Part of a small language model's weights.
Size: width 64, MLP 192 SwiGLU, vocabulary 2048, 1.67M parameters.
Architecture: LayerNorm before each block, rotary positions, untied embeddings.
Training: a variant of Adam for these matrices, 83M tokens, 5087 steps.
Each number is 500 + 25 x the weight over its row's rms, rounded and kept within 0 to 999. Layers, rows and columns count from 0. Numbers have three digits each. The size before them is the row's rms in percent of the matrix's.

# layer 16 MLP up, 192x64, rms 0.299, rows 112-183, columns 0-63
108:467505454524519501500494525517520468472574527525537522484507509500501490501512526463489478527510511492507482482511497473492490520504490517524474478481493477463527498471513482511519463555508423
093:473488488496497487470497446482453514479474520459529459523493513484489531534523513499522557491491524506502504506459485505439482507466502477469514512503531493495500514505518527478560518540484522
101:476517526506498462545517507533508500525535473533475507562490469518469506492483511547536484487433511515525493495486502490483516532459488484496524441507502484527509492482489472492499485482536479
097:491503511537456526499509504511472476527543465525548457549505464482526475537497474517506515555526500471479482503512477491524496511512455505498511518507508540504468480480510465506492506473466462
091:469541511494529531509507506466468519486499495498499515489465489453524518543465511507497451471570470507542506446526503486474518525511474464482520516511499490506495516467541490520478494514505523
099:477508540476529490498492538511432495488483504487469498472531490474505518489489494526499471464500502502551469468504487510473506499509484542477497511473513480506530514504536481553556554479523501
096:528487550505492512508475532477546439475522497532505473511491521506489481509546488494447453478452491428498509496522515501529502525535485498523475472515507496516498484510508487507515533519506513
093:497503536501481503503540495431504509483495480500467510508562513477503539527506525481505501472519497521513513523489504462518508499505503498519491507535442493534463517485460445503450538485488517
093:518494452478523515440511479518497499525485529500461457494510501509505480494508476521470536503546486531516515512491527485540474452523475534496472516474519473459484480548519526493497506540506521
090:479513526470524496499471511503544546486475523521514474482527475512473512495486535504526478492542506456429470526506541518501506483478482516479457505475478493462477531525490539532512484484500512
101:479541457500503496548473504488528469467506513502495478465510467463523522496460499522517483520495491482511503496507514457518484516490472486456508539501492547491565494526500541527546525519478488
094:500466480459468511504497538528518502523497468535494563553536499515473486470520472495503503509486501464505486502499501493529472534482468528527502531508501524456544486498514476466514488465541524
101:470496496472495540487503550522495567493500477470498503513494494479495506494540521503516469464526488520428499496488483480455485500512457515517478518476502517483495510534521453499484522557497516
116:467466506536457518490455502487524522515509532480528511450505489513518493509535536524490487527482527521458464456493530521530503494467504500457532508517522512485465495480519453471472511522503481
106:524510501509507505514516521508518454502509456483474508492456485499513514495516505518529477557477475467516519485446482506513506460461483523495487514496537484451510495477526497505569531548511477
092:483491498484493512505500501489530471512491483466484516536509531532478501470515487537530535497462548514515513531536509492493533526476456488467511475501470520497462525546485505480429496466492469
091:526489509552490541496507497503496458478528488530511499547513544529508515481530508495494460454516465516518491498485456480495518515536461519457469493480468488522473500553529471498491490499470485
085:528462509458498499530488496503505490539530530451495518499512465446487508475494487501532497531554533545475486457490508513559488524462517524518524508514526505477485516473465516500495501494486476
088:483489481523505503519515490479569465519462493510470519497502470489467491488482483464534550556506537495481500522531485510498491458455529503518461524502503533469520513516521528460514482516488493
102:511551480531498452497519505508504539477474488503484468486496532481496510536485500494485486447533491515510460520527515522447493480520466493490506483494501540467497518473585476501510515508495483
096:524482508492494505489487461499488499519482427495483475504529482456503504499562445510521469495522519480513497512517452505528490505494470522511466506487511524478528476515524524498561492542518473
096:524512456456514537503472494466492492533498516515538526504520499487511462512498545514510538512498476450484448479470473501558485477531469512500494470517521505494499546500466458498479514499516509
086:475499512537500518469487480499505527529523533489543505479516494460533483472516498505523486513494499504492463500492449497499460492507485448508519509499555471542485507534555505489535504489436495
098:506474517499472508471449490478515493444551488519513507468508479487511499488454520546468468526496516484478471485514496547500477520496522518512484501477516444500480525517556491505545516525492490
103:535482477495498517543434494499459486505498515502538498488521481465516498480496531452496510533535460474519495510516529525486453510530515500525509465478503511497485491515456558518522488527495531
095:544520508484515470496521509494496492484534498526493453490476543475482526545476493511467495523472442480541525529517507480519514477493532518514497453503484487558474492491463519531530498485474486
102:486507518500548533459482527504486505525505523511529510549459456487519520493491460499480495444482498516509500507513515478487480514510491449485547503480493481518561491507460497506459465495522534
092:492507526482454514471504505488489493481467501493536549498548545507471502537556475543512481537500527499529520496491491496516461482507493480470478464488515503528529496501494457481508547510486456
097:499495492522486512518489554510528523495455445537502551497499460513509505472517478541494488490528509551481494491493534464479526490458491514493474521515510478525471463482473507531540490461507498
105:508535486539512534493498478486505540490507478417527508444487535513509498510475475485495490486502507538502504530488522507484469481449517527491441536500476487494505492518550519511490515486499522
107:555516472521477502468505476489489482473496491497455507465529513490526482533468514502484495477474542472500478491525508525486492500532523488539465544483483522515512487483572496460525504548494494
105:469515511488525450537506519521511490483526476548496481505486446500511491527525454490501493498528491523484505491553500538487480481516510538498456497528518463499498500475513496526499513500530422
103:496478480506553511553543439493511493475493462506492487489450506494490496479483523470503505488525498509509517529503487498469488471484506558484484530509570504493503531523486504541476517488463512
075:517526506499504523516461529519507492535511500514480513510529527536437476513480464572545501497547494499514445458475484489502479510533506478501484495524486468524488513504491502467485489491502541
108:496488524485480487520479490455487528476521486486472476516539479510538468484514519503466530507494513474498481539446510487487529525492450502456498501534512555558528482506518533507522470511502495
087:536516547508495520487488492511527502510530481492508501502466499537524457530492474522500519501498496523495455507480467527531543553474459486501482524460485521460542461510516530459520500505499465
095:523488498528507541522486490503523475454509475483530516510429457509483495500502529518538478480535506505546529477505517487521525479499462540493456486486465547496502475476504499479511505464532504
107:459487508493502530483516481499502477512457459483486510481496553487539503463473483540472500480501467514482492505462492509543504509491450496522470492473493490541517519494568492495551538510488501
101:480502525487499530460468509498510516490510508522517497527433484463494504512499526452497482473522518487483508457536491476489519484507460510495500521516492480545509504465538542516492496485444559
100:491495522466465523543444494447518529525490492469481530519512487518470496481497519479496481525487483548471542534531526494485494501507501469526480533514478516484483493470524538532531467474485522
100:529493531512535510453500525490524485520527504499522531506496496528513478511534501526558513490503550542457462479481506512489483529487424478487464493493510514462489482506500477467474507510529493
100:449516506504505471507525496497526465448528471475496511482463463510488470497459442504542483494516494540560529503506531514496474513483489507489535524522497508480485482526491508490471530532499535
123:474493480484489463478536506493459501465534482460521508513517527492541478469471470489458561509492474478521549540479493514514480519501547474505501504487506552539497488535504518493503516510494513
095:515462481510492499482481491513501457517504486491471531476458532489483472467485491510480506494553524517536561488488498478492460497514505547524505487539485530521471504472467531499511557519527525
087:494493524500501474523437484490481488479508489537500509523507541494502475508543495529504496501514532477488472486533477476585505484508540518496526480473466457506461508485531491511546485523490513
112:510508509506492478470535507483495530482454509496522493447535508506527521516496539492476506465482436522493489485508502474481524507507498516492433478489498454501515512525517464515542524516520558
084:546503514468480461517527519521504511494479525495471516509520487514464482485474466484556517514535474462537501547454500469480509508501476448494510474541519480486486535498507512490488465490541500
097:492499494532486478494552510491495517559433480483503524500521522475525507475509514499497466523499472492493499470500472492501532497470532491516498474494515508466518548542510467458568491488490519
094:490485485506459489473492509468541529521456476496494507474498503523551533524479500468503510554455476480515506469514481495493505475512503484503523483496531460507527500516529471517561513541454498
090:525450525497525505471500491550474509512511451537479530477482521517538526503494518502519483499507517456520488516481535503423505523455521478508494493495500480527501522496490467521464467531511489
097:538502517441478537460471539512510455519495515537486495486497499486494523474449488483496499473496489490492490508511494576528492483539512465507505545483534517499499494506516499491490513459506549
099:492517501565491511494514511501510475471475545492502534520514489535512470489442523527502509539467477465483485544484489497493520486497483547562524462497528474509525487476471490493516489480490524
096:480459514505504481544546455496496536479490446503488485531481478526537480500471496563499488524468499502547523512515490537517480453470487520517458503508496505510484532521473491509497491473479499
109:535458478541481520568511503476485507531503523487566490499501496529486504466529500469521479529459526507496491493482492494532490489453476516481555476517520499485455492509494485509474502533482505
108:529457493511523497491517486473476479480502526500506513466528502504495465501447577514499495532518505528513449486495553478497489482510517509542478464484479506491529505515481493488520502483549452
098:475465515498523511480542503546507496512493485496527511536548464501472480468507489451510495482454492534499443513505534507498500517506491477498467493492519494479520512505488488529513524435553466
102:540505532571500477518517507478526485494500533477480532486503500494497491534524503514493495482490461496488503490499465496538482459432464486499518532503501480530499507509496462473502493573477482
111:547560483496492489513544531544524466535514453495521470517462526505505489516488497515539479478520475466524448499525474481474513512481517489497476502480511495481502510538507518449501490467492486
092:520520508500487474472515495512499513495498459504513492503480456496476486502514553518513529492499447514470507491459473499534457528518484519518541513491460535469445521489481518491528559503473473
108:513492511511455503507525497458508472466493490486504463500486477471487539507508571505534490525499540494498491511509542472483495547526455513490477487551532507470479476503507505458553501492485506
099:500491500519474496527499512492480506461483522465549520464469513478517477511507551531477514486547508499523494522500523471522484479511462526441467522539479524493522526508529515478465480450497484
097:521516520526538505533506506502525482468488516498513505460510492508467509465494506554490539513492485503501491460520516513508503460494530530519422527500501493504497519511451528446464490463467507
105:501493486467515497491530468484487489521540467468510475515523477535468535491462498525506457484524532516506530508530523516527485520510511488517476477463446479431508519498518516503485505496530551
099:499534505527493476488496487527493512530476483464513531482486431497435482468505519506505502506522494547502536480506535520517526483492511484507530468505510523463502495488500523502459487525441547
104:512501490485491529517477474491509507491501498499481520442549508493505533451473470499492491497509517460525437506501479527465509488494533496558510467518463514517501498509531544556505496510461492
096:500541503509463489466461496508506476533463473501566527521531522508499474500510496511480478502531500522500512491470433480540529493501457518495486511473489513519502486506462488540478546510488533
097:456494504515490541483507509490501493503532462466503492458514558492540469455479496489496462471552543506536503437530491481516494496493508508501515528486494495484481543481521511464493484525487510
097:503532476493522506504504488475477439497507542479528523482489521510521508486467524495450512449500510476469509518517512524507527485538501514519520504478471474507479520514452548532528512471512441
100:504491458505465476487497499498530501473511468503488553490494507490469483537446499493560512484501475521500513516506511476449533500498496515518483498517478546530486487548493515523456555527480482
082:525540514523542507452495515525500520499480517522520493440512503506472461533505503501502504528542487483500507506547464460469530498471491560497498487516497518488461519485494539495446485481487494
094:496523482531501497503476539500422536527545458540475459488479509530504490526507541511485519531529507520469504477502474496500515484512509467511486519449486522517470491469485494509497505548488484
107:533521536481467473462511500485504516478443504526459470517460516495541495558519550498510467520499493471506494489462486521470508509517522471487471489514527531505512490526515466481508518521483458
# layer 16 MLP down (transposed), 192x64, rms 0.289, rows 112-182, columns 0-63
106:521500517481481474473520537503483467514498499524560543489488531490575473514483491489485525526472487490442518512505541545498499511459498493521469510504508486509492441474508504467504503508501508
090:467497474523470509505492528492492513503539506518517476500530521493535465495447488505516493493510431519536497523535510498476525506501528548503510484453481477502494523512474535518456462448492516
099:498531474516513484502479492491496510502513526472499504506515481498458471458530478515516524494540484518514507451469508484529492480474525522539503502507488531520508434495514467524467539433531533
097:486513481548534511491497539542487462492517526485467502478502491493490483467532481493442479506477503480538468434493521523512473482505495525517513516527482495486530527500510481479484554475503544
092:463478477515502476509487499498482512520426486536501527498507468497504463522498491521495518519505456497535534490501456527500487492501499470480494503468495543487539524489538504562503517551464485
101:450508494515473498525482529484493479505480548509504466480479503478487517549530508509497525504542516478543456473498517500535519520522489533495508504533486445480460555482473512485474470502476489
094:534491531467489537454523509496489466514472524490522487496500465497482466534461534474476456499501542491500510479486474537496458528504503495487493531558538496463531514535469512500511505521520497
093:533512499487546518494492465528514549502516535499485469520475485468485515476536498480481493508472506508502544508474478485462424529506459526495510510501482504484529510485496513509524512531514434
099:541467488513501513567519493483495508498488461508515513500480520517560535475444515459538487487472533554507511482504467464488527517488486457487515500502523502458497496501507493519515498471490473
100:510497476534494551514486506513497479498523492464485465453491497517464478503495511504515485516500459538523503500480519494521533484513514475498546478518527506500503394509532498490530477472494517
096:523577479476530517475486488501485491545476498470521539555490511508527501486504516523454479504487480498457503492481452508517484537509514502522507513467488486508504447502492469533482511461516499
100:555466478450493507529489531484519468457492496491521497574505526516510520471495501473502505540521547524513506489463497513535490534516506507514499501508497509484488456504480467462486474457495515
101:481502558495554480492478496536501512513461470500479480500479471502514530493506522444458508568489498498479513479528496494504544484539529481493501500500489475554502447512491492512503517516487486
112:510542521538511533499483466515516479542528471487449498519498463475448506501491543475474507543506471516470466438504530514519496527497491503521456492504467499513514515512488537522482494489512507
108:500470506529522518450506501491532481491501493446467486526537489474517517478489497508502508535455483483519485528507480477471507502508505509501509552487485488573540480499528473459523475470516539
091:510484502480494514496510498505520496503514492514494497525467524526507475484520454452493516518461509503493549506552524473438478453521501467487490505490471520483497539514492537503505580522512488
092:517453523558481466504512480510523492504522525510452491512483477459489493482495503462510563526531520452484478494480480502467506518483512481481506499489544488496522517550498518521476509492505555
087:489481477511492482529473539491492524511482497528505547452500469529519519492496488501514493488553475514465484494453528497552479464517524526501512466467476475503507566533478526494500525481480503
084:511489514565532504492470512427491502476511498534541486521494500500504502532512524513446484469503447494511511486498514466482510445520498554503497470501518470548489527501488485492495509516502496
102:514478533489479512509548519506508487489535487468541488526481501521501502502481462493529468486501563520467499468463465500550513479530492481470480492518485529514504462537511506490462468483532537
097:521487499550490479493469530531541541488498498448516517513473504536467427517517487521489489504512477512519520482464487528472498547516482528531504492532480498528461488498484484501496456484511522
096:492494545501466510462461479494509462463510510520501490520507465497482552511543532512512501468504478497480494501475526476524560491503499519473494528493492509528483443473540507515528452536504507
088:478480524489497451457523529537473495515522491498484477481525567469539489494511516489479524498504455455526532509487492491458541484491508510555525479511510515504506476466465478496511490512489526
096:466518533502496518482490512481516545516582535448492487539496502542471497475466472503557504475482506492501474501505527513467511481511477492439493513510527485475510489506475480496512484513501519
102:455489474506542488492504489515481505509515453529478501530524504517524480490464469506500493496579443529503510530478491525510494492507522463493514502517515474535516462508484487490473525468550530
092:499533454512480502477517518499535537491458516504530487498467526498510553489485499534487480503475525502525497505560494455487472463479526470553523512471506508503501508510473468516488439484500509
100:535520500527481511519533487466507457488493537475511476466472498495457505485472480501511494548531524479478485506481510506505535441534487496484485511530447515478512524536504546463519508533479504
092:510501489457511522503489508520447495499546444491489470498493486510516499515492507498467495490485495518499488517456521520532442555498518490514505468450508515472527479502482501481536506509564539
100:517489489497518508491455515486469505562462534475501506468512500466495520548505531512501504493502455478502493530482517503504475459546498479461521534506517524491460526477479487530492503468521557
100:523489473533469484501534466456513449506483494480504490483512496550507499522501515486445504508477483494525505472475505489480490461531522484531538498468501506479489570557494502517538511506488524
103:446489509509488484536513533501461505491561488481483488529461492507514441513516450490517494547529506480514499489467500483494494524488508529510537484501547529488481482483504531491502490489456544
106:454507506488468490520505473480506474506512523509562501485528496492491562489509492466546482527504481503495498537442480500468520532495537453534528488476456525506525497467490486469508509513497500
102:451544503477489483520482503517482508567495517530523496463524511436474470499452534530525474513473474491495487505493516499507505539487477467483529488490535485520525517523509509529518485475505469
077:465500485462503506507522506492500535497487511522500506476483463455495536485533515488480493533499526495526492519499486578493504498486496481517523486510472494464549438505479501554492508547500459
113:512504535489506529514487507474450501497458508495504453516539515509459499467557459504483482509489521486514496487514530485489467493542529509517462470476505496542499517536544515500524490444492480
087:495497490517556500531513482480495529513460468522490489475487527482525478469525520492479492488512515521541530536536467531512501475477517471546489468490470477458485499490455526531523450511507521
092:523514495486492500492498543496500472530484477528504524508532479445498510475513459493525542485476516490540515513464513524461516519439509503471476524491515535500535444501492473458501526524528504
110:498528529493523490502495505488502481543476496479478497477520486490513502476502530500475493462492525512512502464498489432555507454559464520469458485503483567521535510524501493515489518515521500
101:541453486520502502488511507497515477513473483466464532484479475508507473502524490495530468487463522513491529498492502511532476455474526481503454547534495514511528451487555491500536531496487540
104:529446555554481532505484478508494490470467467475493481486481478515470523463467506541511522527505506523540509493486489455526505534534482465517494467537489499512497507468521510525472498503513502
098:495508548474508516515522499493474492482547541446473499472500552522507516497528453509536484455490490502524548505475525488513535525500482486477499449521487503521493478495488475468472529515484529
102:476506540509496457481485498493510538481491485508515449454520550499507466508504546452520505506481499512518456537486538544530495494515485493512506457475500466529500519440499493510512501511476503
120:503473531512524478521487546453460503490498473510524525507496497503512497484477504532512481518511488533511538517476490488515491445476513541494501502461504557417480508533499479475491511493530520
098:521487519564492492485540495475515514490499453496484499486496500498517468540539497480490469539508504464515470480466477464563507472483527516485522512473490564526490496465472483502501496487495523
089:423458497497534504558525498525495513544506537488491514502523507505510522479462509465501538513486468525498515482507493470474541481522495488510487459480514515493496442503517511484488526480471529
111:492473478540508520482549497475545527513499457470464497503516505492471492551540517515492463467527473518518494483509489494477457533468485489535469497552497489480497531503454520480498492523504520
087:489493520520508474484535503508496505536511515486489469541536476475540527460504496496468470497462504502481558522499507522449542523508479506525507493501483474451502508448482522485460523545506501
101:530479518491483495504450485544475512528517480501457512514492522537548503529523501484489530494477468548468491494517465512479528514505501434500469484507503548493503460471502504493469524484525531
097:515530481500531525540492486531525520500528479546484494508499518458503489492511491487533453519486512472512455483512488483448486549471534467498530512532557510505450494512486481470474509492498492
087:501497548401484517531470516495517502488492521510490512524492480490515496499499486505478461483480506523482487495491514560497476565520527494495513509499493485495499438479539474480504503477525504
105:510522503497502536497501471541518491446495481500451544512532504499513520486482530472453483513468541505486520507502532481448498504546497523466489533507452509498481543493473519518506491523470468
104:460477532484486490509529489480506487485460482510472525516511440487509500527489509443527527483515521522466493482546550492491540463524503514525464501476484525468481521508490492553489516475518510
100:563476533482518477516491517521465486529473455490487485512495486517483479482497489492508518497471484554543518476550451488523498513509475500530545512466520451501535498461504500518486500480510524
100:502496508515461502508522517515500508502513527495507541535534474521496506472503482479518492476494523510500467504498442558512488504476517498495489477511487537542480404521475533470461510502509511
102:521492493455532515500482532502465520494492462501520513533524521466508482509499475538514506533510486472483538493470484504527469494486450501518465484532534516484530439492481494515500534526463550
097:531459480468546489472489507477469504494514514473440505521512493519526490514476519453443460494526477505529542495466503526532524526503479493511473524481504511557505482513528496515480491510480519
106:474487515423485467501472545493506481507517507514508506536466505452523509535527505527490502487504474497479497490484517535524475510508488516526490517481536498475540496444543482497500517457545496
108:520465483501510459487485508516495495493529501515484568470516483493445506537500521565493504493469478496522509486512504530501520481527533430472533491488519511503489493522519511460496512474492459
094:516524517440492530489480523504500517460500469513514481518481483497501488538495517478524471434503493502553513484544499554515436511496524469495506526484515471504526505470492489507493500505472540
105:509515483476494518550519499502534531464502542450486444513493533545479496488470467517527511483483544486539503463489512488501478494545463498481504520517513515515483487487469471529480475534478504
103:504490466484528455488512502492502514492526491511461501513534492481501522495502496492473466542519495496529525499554521492493487480417528493536478532535471498504469471480549551481499496515486495
097:518434548493493523539481497484495494517525493538515491505476515521508511515507479477455492489525542492503508485490475471463518485542505487485514477506425542461525515544528511485496497509497479
105:509482450513465499482530511498540484495457509491533510532502480465490496529507486545537519500455431488473508519542505524520514508505490473521489486465548494479500484487533462488531507487527499
103:476501502499477494511482522540537544520515491502513475520495427491505535470488509518481495553492484462514452534456500499469447493496490476530471492491517517523485526487541538507493491514499480
102:541512520507498534509506523513522476520479488543513494518505456502487506449488501479486468517498536495505538501541435531514530534505486519475508498524509499501509486479485464492501449495485425
096:512497506512507504490494506524476484488508498508496498465460535525495467473459463511503515472488511531476509470515462457476489502488522502519501473530535550525521591487528484469493484471521518
097:484466517501559478505486519507518490553504496551546541481487465521531468469485511518532490478504508506494562513483457475483505527498516518489460458469489523503479516519477493492482506473491489
093:510473535543517489489507509520487467509478472545531519489529538498501488487516496467521522487501473515477532483511517464516458536536492513439490497461496487492500547502480504464450495526527533
098:460454517520432526488467489511526499474532506522505519526496485495525457493533497515534472508496477467477525480488496482497523534496475534524453485548498483481542535495520494505514462523493514
091:482495522483482488501477549505424533489496496524457512513498503507524519478489479534466452473497508460501521516489497508558493502513501496529517508480473521522549526498458463537512500493524482
088:503488514499435490514519460449545491520485473524492547501491510491498480493487503496491505468489531508482486487532548516516505465516490513470467538494484532492509446518555528506507470476523526
# layer 16 MLP gate, 192x64, rms 0.289, rows 113-183, columns 0-63
093:474476485473448464499495492508476494475494490482515539520509517504524490492463529524526527525524489549520496535494488510488520496479491446510555479471470496514514488520529562473501518505464538
094:496515516551512464516533512545507519498530483525456479485473485476511514530498524502485464481461514496486513562499498466473523505422504474514511502511468476518522501512503505500510551496504468
097:528485473483513520504464489464508529481484526466514509453468537499518537495532507481520490495489516528473504551476529485535504430519537469529520492474507488476495519524516508493503472529537473
096:529485489482520483516533476538506471514493499511505504487503509496546534495533513484435538518459539478507509550545484499469510458474524499522499479467495541453499506516495509478530474499482474
101:472465477495477452519478528511482462519462519501515500493514443501473517512533486490529526531543506516464521494456515506475471516496485517457526474487497457506508514501475529513501529517494558
100:541491428508520508463485492530517527503501555494527510436525494512540459512531498532499545491515491492498508472494478513514499503474506488481470485505509499483492518452456529488511495533476520
092:493519495531540486505499510538440515532475516534508508485474470516512504468459499483446500532497530526477507491512506516441492493525495504478504520467518502461537502471486537512490514479460455
096:490485529519489475482489537506536498490468518504504519478524545420519497482474538524459513467512507500491523502507547494508514488505500441519514520526504473479508524488508523486506486495427505
092:494483512499481491518530498536529572483455515491497489448480484490513478521516519498552495491540524510500494533529525509455507472445544481492488518477506488475495537475471535501492480500496519
090:544500474484456470512464538491515523510507491525500560503496491485507514513483499509524527516469482487527525503476488478507481524439499466498488564445529533512527486491548520502514502482503491
098:489479469476534531489521538528478499534495477523511556509502512494519467486499484482472521523504533486522510503506498489490506501464497483480499544489454577523540496473454483459526483491520506
099:510489480511511553535501506462512497491494518482498499511540505507554509459520497521509440473513516520458523452534506507500477497471478483452522528475507497490497503534528471458479480542483517
110:528491478524463493504494531532491505521488480480499491465507490472540545524531510514485501469516541515420495513506514496538511464427496481478527521491482509470504523489533488462488508507489514
110:521518497510508506515519516479525482502464479530539500503473548491500517514523513503527493479513491480498454542492492490439498509469443459506538475484492486529502496476524531461537523495506442
092:498519447489518487544476516507468530511530488486482507499477492446543516512468517522491476521530496519497524486522516505506472478514499518503481523481475463525487532445457498481495485563538521
099:524518491480509464535478523457482498552442476505500488494510501503484502512523491522502518513506542501466465509517536466468521502442518487502534496493466505526492503494501502486584502482518477
092:483503484509474512503505464502500486473443477484493504491499587531491494518496549533545495450499505519500519511503494483539486486538471477462475514519506536494537518487452496499505485525500485
093:510520448502517523517508477477513479525489535502519505471452493499514502526524432507509488483510529505485506517494495529477478462450518503487519517501488502512498495547571478504486479528505439
106:505511478515502411499512485490501517464501503476488484489524540512475501487487535501515537487496534472500520569513497456507492493517469505495547468482468515502486506520549528488461524501493501
094:488501487515516475512504484497458520514503506525499489495508499461550504505488481478499491530499509483452540551498503509535429471498478461499482485454538549461517503498469528512515538527499518
087:537508439481499491516519503471436545500500536488494531482470500465528471537496520504470521524492484486497488512527491489503515467511532532521480495474486473494569525500456485485504494499529493
088:507515504536468509484474480439471516536514498473507509489472490468489526492509467494500496535471531507478441502539547499487484507484496483519555529527507446502495522494468505528530516489489535
102:498483505506540495500493508520505458444492482557523524448495502459497477541453502531475473532520516490504505492551514502475502460478501507497496482486485446497519525491533496501535542490488519
105:544478490477499469543491519534494490496495505544541544517482470505529496492482483489536539562478480509461481493487524484524498469469487474496503532494522515465465498519484517510505530485463544
100:483499486509484497496513518493491498505480498475464553495468472442526470522538506485522486506540549500466440506500510490501523484524528476457548527487476524491525475472543502521501482499514529
096:523493481499495498531507528513462486524526529516516493547475473488439465500490538495503493518503482495469458529525513485538460515492478474480503491489556527529555466504517524475464510504517495
099:489525505515527506497487510480484476483461528453533511528486511485466501478539468487531454511521486547478533508538488513513510485482456459472525554488541521486540502488508477480480515485475503
103:503528493478544483501473486494492480529517537485507492471483535487520514581522536474464447484479507487452487489484503503509498516502521466521538502468512505471470524487524548505483511534490508
106:514447510495535466525512511568521511497500490493510498493500464505466530520510549499463463521454522480477498503492520509506486505484530504463478497504485486464528499531537474488500463516489561
105:544506508520488505472505526531491546493470493506524489482501552498521480477544476459510509512535521505490494509468479490481524476502499460502505480456503517510516494475526492436469502574481497
103:540496477483505483493556543492495501475470510479472494502514509463499452561490534477499521490524501483478475508458536485515533474492552462513514515528455470493498538500497498481523487479489516
105:500486486509504505523530515537492501524516517471516510512495476511504517547460540494545506491527524485468496514458531500475510475477479462450545530481498485474483482502501493468560467500525452
087:488458441505485483507528503477529535524467535488474521495488495452503525473466526476460498512457530537527476524503478532527478498486510530495476536492514523484472473480495533504472535516508516
102:551489490503477481464482483477482499470519488524523490488509506503469486510509491488487519521523554547503572490490474501492473495500520490483520470482493484428505548480511512501459537531509479
090:529513476511536496477519483479523510454483494471509466455474478490489517526554521500493484497514522486517473486544539526455524441488519496494483532515478514527519539508487500481484474514540465
096:500452492514448481524487541489486521488515512486461519526451535502486437515494465506504517478492494497506494541509468508483481474500563480538533514518519503515544503520483488480501482533476496
104:510501497515526501495498558466471481502480520459522510455506479475550483511504526538511482532487508532519509489530538513469461492489456512483455486515474489530520504482538475450522519517513482
104:507457478548481500511493481502492531472519556480489510483480472522492490535518500529510528556511498499538472508504550459467476489483524498479489502475497521451524516524523502467479484513550482
099:530484508513529490523509496483487471513492515505457539526485507488494506522493523496487485529453510500459537530517516494468445511490516455487484535469476514485505505527497581496512464508513452
105:513512507516477495495508546512548481509480499509485553498492452505490516519498447442517489501510547508500473512492529492503512458475497467438504538461477477525518495486521492532508544501513490
097:525484484532494489478486546454505532472462508546488501476517544463510507515493526529473527515441472489522497535503500478483476517518540490506518473480516481553486508489479465503521509498479541
108:484500480540490516538507501509521510515462481508501559515494500465482490520519496482498501541461526510471478470558516482507505502449458444490530480482465490500551499499541486509513517474512518
099:509496556509515506499526502487477457530484506477495462498524517535501535529535471529454473526495515512500506485496490523505468434490490482452487549507511479514499515477461536469473499527481508
089:471479466494533487472506530475516475466515498508511491455490515476508511542551553514532465511480498460510513518453500487515502486516484520500493470522464473524521484549517500465524486487469541
106:506507467509458460558528494477454490503521487535465509498468503488453519528517499518506539511515526514479479520460527459454504502470490522485525523466455538502505511495475517504533502491509510
091:507497495461454484481555493519482461550499538527453493522516460516511520489526515528526474527483469507475530488508515501482486482505450492485519540508509489471507505465498540506493507523495446
101:507520473485491495543471496481491513482525490496486527495470493487520556478484531504481511519507522497483549530542505485472470495497497488482475472499431550471489542472535534508492518548514485
102:519517484521487514507540505519457494524467463493520495507494496513528489488515505489488508528505510537421532538490508464551503456470481469448488468505540525466494501502495509495542518500499507
090:467470523489544504483486477552508491480525525523486537490491470479485506517477508497517442476484474486517513569517509490515526545467490490519491501460513501476545517493519521483495460527493467
104:478470504497500483524463533505476488453467530489477496513477466503506531526489473514489481491476525483494517574534530462498515501503482497478516546508472451474504494507551498502542498543500504
107:499495484513528502456482510495435479514490535527559499509514528498494518551530524522452466502526501528497506524470499471518476493517499474448477513451530491530493490509514523463515481489508498
104:509513520512530514539556520496527510512522510520510527508502471496510492488512474456502509462456481484481484486524471512472495501504475497469460551502481515548522492465485512449485493555536472
103:518479459525491493570496523508441489527505537537499507521493497492549479498534519444470467508491504474497470484529526504554499496492491465484527472503510481489494498491522497470463510505475509
104:493488483469518483531516508526528476480471546506497502517508490529438536480481508472524522527459475489481523535481569466484471474508514480509529497502483521518526505477488544519489514468532489
098:523479521527452504477504522463465539519469494479446528524483508498503498495498491531480537509460525483421519520505521496522487474520495494521477473504504534510510507487491545462540509515488483
102:507499484502499468500496479536512536423492496493478515520455528502481511519531505486488468519488523510518465486497538472485490496503533498437508536487439496512517494484574497505509499514490506
104:497467490523480454525485517481514553509472517481492521496525507471463452511501511458514535497528522496487466527526511481490494473526507509489488469502488524507513526491465498434486518479568517
098:514530514446480497495506509497517485492491524501478526454518522545497477538545478481530511512497497450505474537475504516500514491451512470491528479471464467495492511514455516476539546497466491
099:498507512501498492497533490499512506487516477543570497491472509464533529527543532478489478521499539479497463501527529462471482517495445465460494522504506542506539478475482507480481529496525504
099:489488556520509498550530473466529500488483524488514491450476487509493476517526505541478518488477490530502523500485522442521485503511493472465466496493517484518530514435530552520480501500487507
096:509500486472486494519530506519505491495469497469504476506482509500476502554541520466514463535453482512521478515531475548527482482501513514480489556479501492452494514448558491478476505521484522
107:520505459500516469481501570512561556499476544484493500479515487488472484516485507479456508478524478496497483522517507491491501528506462510496450507525530490492508517463479479452520492521534486
103:538473452502492488500496506504558519452514516476475541448512555499486487528493536467494524502506554513495458527477501500470510486491492519541478478483500501484489525481508455467493510504497479
090:511445495505481479521474522502527512484537537504458483456514479489516487527487483538493509486527526496510446505493588475480506507496486489488468509450495509552515524510499500505502517510482479
097:530482466520496498501497488468518504510512528513491530498455504508510520508535476453515529481505512498487443517467461522497502466446508485518531462491498476478459506497514509531526530532568505
096:487491509491469503513527520468531504411523527486473489504483566499488540498507505509532459513489527465497482489495515457488499496492540484483508556505504473519529511481501486460510525523495506
095:498457495481552484537482504541529532511481526512489513489484497495512497530512470506513520456480503506537517542482491453478506512460433472455499519488536484531532483504486517480475524512486495
096:486490445501527470520535491494486496548484490505517532509531513464491507526508483500500481503510482531497531507516479506491493513486484494506497505501460522514473527513461540460426543515520433
095:469446482509491499560527530515474521480498493512486525521497500491523535491512527485466512473473489490484519492493521510517465500499507457506522517461462491505582498478450487504511509546512485
097:489491503491516445490517495529519504490474480495479479470490536517481503504526528498567563537463499531465479509504479497491508493458525483501497543463482498498515480504456502508524516499545455
109:540503482508487490472470515510511515476518489520470526449491505458472483510496504500482519512485526525502478554553531466543531472444526456524479531499477478480477522496531504495518484487494484